config = dict(
    n_layer=13,
    d_model=576,
    n_head=14,
    n_kv_head=14,
    head_dim=64,
    d_mlp=2304,
    vocab_size=32000,
    activation='tanh_gelu',
    norm='rmsnorm',
    norm_place='pre',
    norm_eps=1e-06,
    positions='rope',
    rope_base=10000.0,
    rope_fraction=1.0,
    qk_norm=False,
    attn_scale=0.125,
    bias='all',
    tie_embeddings=False,
    parallel_block=False,
    extras=['capped logits'],
    init='uniform',
    init_std_qkv=0.021,
    init_std_o=0.0,
    init_std_up=0.021,
    init_std_down=0.0,
    optimizer='muon_variant',
    lr=0.0141,
    lr_mult_qkv=0.7,
    lr_mult_up=0.685,
    beta1=0.9,
    lr_head=0.00528,
    grad_clip=2.0,
    warmup_steps=200,
    schedule='wsd',
    decay_fraction=0.355,
    decay_shape='linear',
    final_lr_fraction=0.05,
    batch_tokens=131072,
    seq_len=1024,
    doc_mask=True,
    train_tokens=948900000,
    steps=7240,
    dataset='wikipedia_en',
)
Each number is 128 + 24 x the weight over its row's rms, rounded and kept within 0 to 255. Layers, rows and columns count from 0. The size above them is the row's rms in percent of the matrix's.

# layer 9 attention key, 896x576, rms 0.0782, rows 90-133, columns 216-287
size [102 122 107 120 102 116 120 114 101 114 115 117  78 128 122 115  95 125 123 113 117 110 122 115 119 121 117 118 118 122 118 125 126 120 120 129 121 125  64  66  68  69  67  63]
[[117 138 144 169 132 150 134 123 110 136 136 147 125 114 168 104 137 143 101 147 139 151 126 133 123 112 151 112 115 142 152 143 115 158 129 164 128  86 120 121 119 118 122 165 187  85  86 137 142 133  93 118 139 134  51 108 144 117 126 122 103 119 113 162 151 119 133 114 135 160 162 109]
 [121 115 139 114 123 111 162  92 135 131  90 126 151 123 122 130  97  87 163 149 155 168  99 105 112 128 141 143 144 116 117 104 130  79 118 139 152  86 123 137 153 136 136 151 138 142 176 125 116 106  83 190 150 129 123 102 131 121 101 145  90 156  81 155 155 156 152 157 131 152 104 122]
 [138 108 116 114  75 157 153 114 114 107 125  93  85 132 134 159 139 173 146 148 103 140 135 143 131 134 102 125 131 137 146 111  96 140 138 154 127 107 133 116 110 113 147 120 116 125 137 119 123 119 143 124  84 114 115 145  86 159 107 126  92 121 146 150 130 132 124 139 137 166  87 141]
 [102 129 126 107 127 132 114 140  91 113 130 124  86 101 124 140 169 149 104 110 128 149 188 157 149 133 124 121 107 120 135 166 113 121 177 132 161 135 175 150 107 120 183 132  85 130 171 121 135  72 131 106 139 122 119 168 108 140  92 163 133  97 140  99 132 109 182 111 112 123 142  99]
 [150 144 124 147 142 140 119 139 134  81  75 130 116 145 139 132 152 156 134 123 140 127 163 118 155 177 138 125 152 109  94  95 128 114 115 113 142 124 152  68 128  88 133 121 117 140 154 161 147 122  99 158 168 140 138 116 139 136 125 108 139 106 109 150 120 134 137 148  92 113 137 118]
 [143 128 121 127 141  46 162 142 124  77 133 171 104 189 135  98 117 152 157 109 124 126 141 147 123 131 112 157 104 178 158 128 167 124 116 109 119 143  96 103 122 114  98 147 137  86 151 162 157 117 135 143 130 207 149 118 102 136 147 144 139 137 123 184 186 149 152 155 139 106 116 107]
 [132 157 131 143 102 158 107 168 121 136 144 133 160 171 130 132 155 119 115  94 100 165 113 126 130 129 131 141 123 158 152 151  99 141 122 136 125 136 115 122 154 114 115 102 168 148  97 148  66 153 148 158 102 172 134 168 128 119 164 166  87 136 154 160 111 145 148 146 152 109 132 130]
 [125 146 124 134 117 125 134  86 120 133 152 134 150  88 114 125 124 161 104 169 109 175 146 144 143  87 154 106 132 117 141 115 170  99 116 127 125  95 151 132 113 128 135 227 109 124 123 103 165 154 166 127 145  96 130 168 143 117 163 103 139 150 108 103 102 124 119 114 134 126  90  99]
 [131 133 106 126  58 105 132 109 133 104 133 130 126 131 117 112 127 147 129 134 131 131 130 146 123 146 109 166 143 145 117 148 114 121 153 126 123 139 135 128 146 137 143 138 120  93 138 199 155 121 145  78  94  30 106 113  86 110 163 140 132 119 104 106 148 109 128 128 139 126 158 116]
 [105 160 153  94 156  95 116  70 105 117 117 150 138 129 133 114 169 147 156 100 114 116 113 154 138 119 116 152 163 139  96 150  94 110 157 126  98 115 116 105 155 100 136 134  79 140 138 162 125  81  98 108 124 127 124 115 145 157 117 141 107 144  88 177 148 120 137 101 127 176 121 109]
 [182 125 143 139  57 141 135 166 113 145 192 147 170 136 104  75 106 143  97 125 162 108 125 105 119 103 120 118 141 129 105 102 130 137  99 136 109  75 107 119 148 134 141 164 119 125  89 120  93 150 152  93 159 105 130 140 116  81 106 117 129 111 104 112 119 107 140 156 177 191 134  92]
 [137 159 145 105 145 107 135 125 117 107 165 122 165 162 158 111 144 115 125 129 146  96 100 102 154 172 128 111  94 143  83 128 180 123 131 119 173 192 140 116 118 155 195 141 146 122 132 130  67 123 139 154 132 125 127 111  80 135 159 113  94 105 132 102  92 144 133 120  63 136 141 149]
 [110 171 136 155 163 154 140 135 139 110 107 121 126 147 121 170 103 133 136 158 151 125  87 147 142 166 109 118  93 102 139 144 114 205 126 112 142 167 171 171 120 139 129 191 104 125 122 129 140 134 137 135 144 131  63 127 135 137 127  89  83 139 160 141 108 116 125 168 148 108 139 122]
 [125 136 138 117 158 206 120 139 148 148 153 106 164 121  93 185 164 125 111  98 124 106 138 103 120 147 114 130 133 135 126 119 105 146  82 107 123  86  86 140 123 111 125 144 133 152 132 105 140 148 152 180 124 154 131 119 140 133 126 145 110 119 125 160 106 129 113 146 115 126 108 142]
 [142  93 113 118 132 130 108 125  90 118 109 133  92 139  83 134  70 154 103 153 103 145 124 178 151 153 116 130 153  98 115 155 130 119 111 114 175 110  96 146 125 158 165 185 164 124 123  98 108 131  85  82 129  30  78 149 130 130 143 122 133 127 167 118 108 126 142  78  98 136 103 139]
 [139 119 122 108 121 131 117  84  91  99 111 135 125 145 139 147  78 116 117 142 168 127 124 102 127 183 112 122 121 154 141 120 126  92 142 161 116 136 112 159 115 130 126 111  85 103 140 150 189 138  79 135 120 107  71  97 124 124 120 116 152 111 186 163 146 147 128 151 101 176 126 155]
 [138 108 144 129  79  93 159  91 140 150 159 147 101 118 114 133 102 125 134 153 134 141 147 102 160 126 168 150 112 131  96 104 131  74 149 142 141 103 113  97 162 101 148 155 154 111 147 123 106 158 133  91 126 147 134 128 115 155 143 130 144 138 110 121 179 114 113 126 118 147 100 100]
 [116 108 129 133 121  94 117 128 138 119 138 133 142  73 137 139 163 155 122 126 119 118 158  91 148 132 149  93 177 153 136 136 118 121 144 117 139  65 123 133  92 142 105 111 166 124 164 139  81 111  85 127 107 134 150 143 149 123 138 123 130 105  76 142 126 113 131 100 148 137 104 104]
 [ 95 132 142 149 131 103 128 154  93 129  79 150  89 104  95 104  83 149 170 138 133 128 108 152 134 111 132 167  99 151 122 142 144 146  86 140 125  72 105 161 123 125 126 146 128 141 131 119 158 110 108 107 152 125 155 105 110 121  87 171  79 145 116 121 139 153 156 143 132  67 145 134]
 [ 88 130 122 106 185 166 130  92 103 115 116 144 141 123 132  91 160 132  95 151 124 171 134 135 131 134 115 136 116 163 109 107 126  74 106 121 152 148 164 125 125 152 162 184 149 132 146 131  94 126 148 111 116 114 203 168 163 139 129 149 125 119 152 108 102 115 166 121  87 139 153 143]
 [111 113 139 129 129 138 121 123 142 116 109 142 139 158 113 128 160 128 153 134 173 147 163  97 109  97 150 126 128 128 132 179  87 130 126 102 148  88 142 146 159  87  89  80 144 142 126 146 162 127 147 186 127 155 128 169 132  98 117 122 121 116 117 135  93 119 107 140 186 134 141 101]
 [117 138 121 158 209 169 107 106 135 142 123 118 121  97  90 121 117  94 123 123  94 172 150 139 170 181 152 133 131 143 151 154 144  89  81 121 120  93 111 191 113 118 132  91 128 112 110 123 134  97 100  95 125 144 149 126 108 129 117 130 150 147 122 101 149 137 130 125 149 156 113 115]
 [110 146 126 164 143  99 109 132 115 105 103 137 124 112 107 121 182 129 114 145 102 156 110 135 112 132 154 136 134 133  96 117  99 101 184 118 134 116 156 120  88 117 149 102 129 107 151 154 125 133 120 161 133 108 110 121 140 123 111 137 160  90 101  85 170 123 125 145 154  84 105 123]
 [154 154 138 149  81 170 170 109  97 106 122 113 126 111 120 123 197 112 128 140 118 162 110 150 130 118 135  80 124 123 100 162 123 135 105 157 144 151  84 117 128 144 139 181 120 117 110 120 163 153 109 141  96 141  74 106 131 119 155 154 135 151 174 133 162 109 121 156  29 134  90 120]
 [141 139 165 102 101 163 127 120 116 109  85 120  86 122 100 141 115  95 134 107 109 114  84 129 155 163 107 106 115 114 121 120 164 136 173 114 109 112 101 152  90 130 128  60 127 108 164 174 120 112 137  93 126  75 145 128 113 101 148  98  82 128 119 105 136 165 120 133 145  90  99  96]
 [162 135 127 154 166 131 126 121 139 142 129 133 138 159 123 133 134 159  87 118 145 152 132 128 136 109 176 142 128  87 154 107 148  98 122 127 147 122 142 118 169  95  92 194  79 162  99 118 136 173 153 126 142  58 121 164 110 139 147 130 136 132 117 112 162 161 112  87 131 132  92 165]
 [169 145 124 110 162 125 133 151  97 116 108 111 114 119  89 175 159 184 148 133 140 125 118 136 153 150 124 157 149 103 113 105  88  75 149  81 154 104 123 140 133 142  99 130 111 133 124 159  84 102  96 127 133 126 137 103 117 166  93 136 110 144 139 119 121  91 118 125 116 131 109 117]
 [107  99 138 167 142  95 138 151 102 116 113 105 174 110 109  98  51  97 149 144 118 107 103 117 120 127 100 132 144 152 107 126 151 179 136 121 130 102 139 148 118 138 120  93 107 138 113 131  92 144 104  82 124 168 159 127 142 112  62 124 135 116 148 117 144 148 124 145 189 130 115 150]
 [107 118 138 136 151 127 164 132 104 172 125  87 127 146  94 156 121 120 112 177 119 116 177 147 110 101 155 129 126  89 124 112 117 134 147 165 111  97 115  91 155 188 142 102 109 135 159 150 146 128 114 183 124 105 122 154 134 127 104 147 141 145  94 116  95 129 126 103 128 106 114 117]
 [146 124 152  96 146 101 117 161 124 100 181 110  98 159 135 111  92 163 111 131 129 128 122 112 105 152 111 122 121  90 110 130 143 127 116 124 121 126 104 124 129 113 111  76  95 176 185 116  62 131 157 129 118 108 166 153 136 139 148 135 110 155  96 171 133 125 115 139 122 112 111 124]
 [191 127 123 197 108 160 131  90 164  92  63 110 129 140 116 127 115 133 125 103 138 112 166 150 105 141 114 149 126 134  97 142 144 102 126 127 103 140 144 157 105 131 130 131 109  76 100 127 120 157  99 119 128 109 141 163 145 104  80 106 134 128 168 115 172 115 153 169 169 146  93 110]
 [141 131 139 144 128 101  98 103 100  86  94 108  84 142 121  96 156 103  93 122 110 138 138 123 146 115 149 146 123 110 129 132 122 154 138 157  90 119 125 115 140 130 148 123 178 117 147 128 128 146 123 177 117 137 108 124 133 113 113 123 140 143 137 132 144 151 129 119 104 132 124 122]
 [108 122 135 119 104 152 114 127 125 112 141 134 127 111  91  94 111 124 128 104 129 116 109 130 109 129 109 148 126 126 129 115 124 125 126 125 146  80  84 119 114  81 158 131 184 127 184 122 171 107 127 125  93 208 129 124 105 133  90 134 132 116 136 118 165 142 119 108 123 108 162 142]
 [164 133 138 170 142 139 141  89  96 120 130 121  94 133 127 143  76 129 106 100 110 141 137  56 137 131 123 129 124 124 147 147 135 138 136 123 131 121 150 127 175 128 144 160 122 145 133 133 139  89 164 184 141 170 123 116 108  88 170 143 106 133  95 143 113  93 140 146 194 114 101 124]
 [136 124 150 127  74 169 112 121 130 151 133 137  97 145 115 129 126 129 120 136 106  77 124 122 132 132 127 154 137 115 117 126 124 115 109 140 138 134 134 114 175 136 144 159 152 158 162 146  94 181 146 125 104  96 125 132 108 163 133 128 141 135 132  95 153 156 142 139  94 113  82 146]
 [133 115 137 130  97 151 164 164 121 131 157 102 138  85 139  95 142 135 108 159 152 139 136 153 134 115 127 121 145 131 171  91 124 110 126  98 133  76  83 112 119 117 165 119  98 156 166 103 135 104 167  86 135 144 118 129 122 167  79 121 118 110 129 151 145 135 125  95 145 121 141 119]
 [106  86 118 136 112 104 119 139 125 163 109 135 159 150 114 144 108  93 160 123  95 160 154 137 145 119 136 119 131 174 118 128 137 167 120 118 115 129 127  95 125 155 117 115 183 118 121 163 135  92 138 108 123 129 131 149 123 128 153 117 141 129 145 164 153 121 118 151 139 107 131 135]
 [133 133  87 136 139 184 142 138  88  91 194 104 147 127 133 144 120  88 159 123 148 130 104 121  82 150 124 127 109 161 149 147 115 168 159 141 110 108 156 150 143 169 128 181 163 147 117 139 136 124 119  97 119 148 156 146 126 114 138 142 126 134 131 117 166 119 124 150 141 114 125 102]
 [124 136 102 103 117 117 113 140 147 124 121 131 131 109 108 139 123 146 113 145  97 136 100 128  95 122 154 115 138 116  94 131 120 101 153 133 128 111 143 143 138 156 167 118 124  87 140  99 143 116 122 124  99  75 134 155 100 167 145 148  93 141 147 194 118 126 117 126 164 123 117 135]
 [160 120 146 114 126 147 150 122 112 143 136 138 107 171 118 141  89 178 123  84 107 171 129 144 128 105 133 115 135 161 160 147 145  98 174 128  43 115  99 166  94 146 142 157  94 149 125 125 100 103 105 132 148  85 130 145 162 139 104 109  79 162 122 151  94 150 139 127 110 129  85 175]
 [168 179 130 109 140 110 121 156  80 115  99 122 114 149 162 140 154 105 169 121 138 130 123 198 114 108 143 121 131 153  96 131 191 132  83 125 172 151  99 132 138 134 140 104 129 141 138 107 141 122 181 111 111 146 113 126 130 182 154 136 111 116 118 159 121 102 123 126  70 157 129 106]
 [ 78 117 155 158 116 112 133 142 106 122 116  98  91 130 136 127 147  97 109 151 188 141 147 132 101 112 195 122 130 129 154 137 139 107 144 121 144 121  73 102 102 143 115 104 117 127  48 130 117 154  95 141 137 135 124 141 106 144 184 125 111 122 174  94 109 160 113 110 121 117 118  98]
 [ 95 106 132 154 114 110 154 104 126 128 136 109 143 118 115 111  92 104 105 128  89  81 141 167 152 144 134 110 195 102 121 122 133 134 121  97 124 109 109 139 104 100 137 134 113  96 126 169 118 126 105 143 127  84 104 105 125 148 133 132 122 123 118 144 169 127 110 109 128 147 154 121]
 [157 125 127 186 154 138 144 170  85 127 153 114 120 126  71 127 109 144 144 130 119 129 126  84 118 122 132 107 135 146 164 186 115 117 141  96 140 152 108 120 131 104 136 122 109 144 112  82 119 114  91  89 158 159 113 174 115 199 142  80 138 115 107 127 136 122  95 128 139 167 141 145]]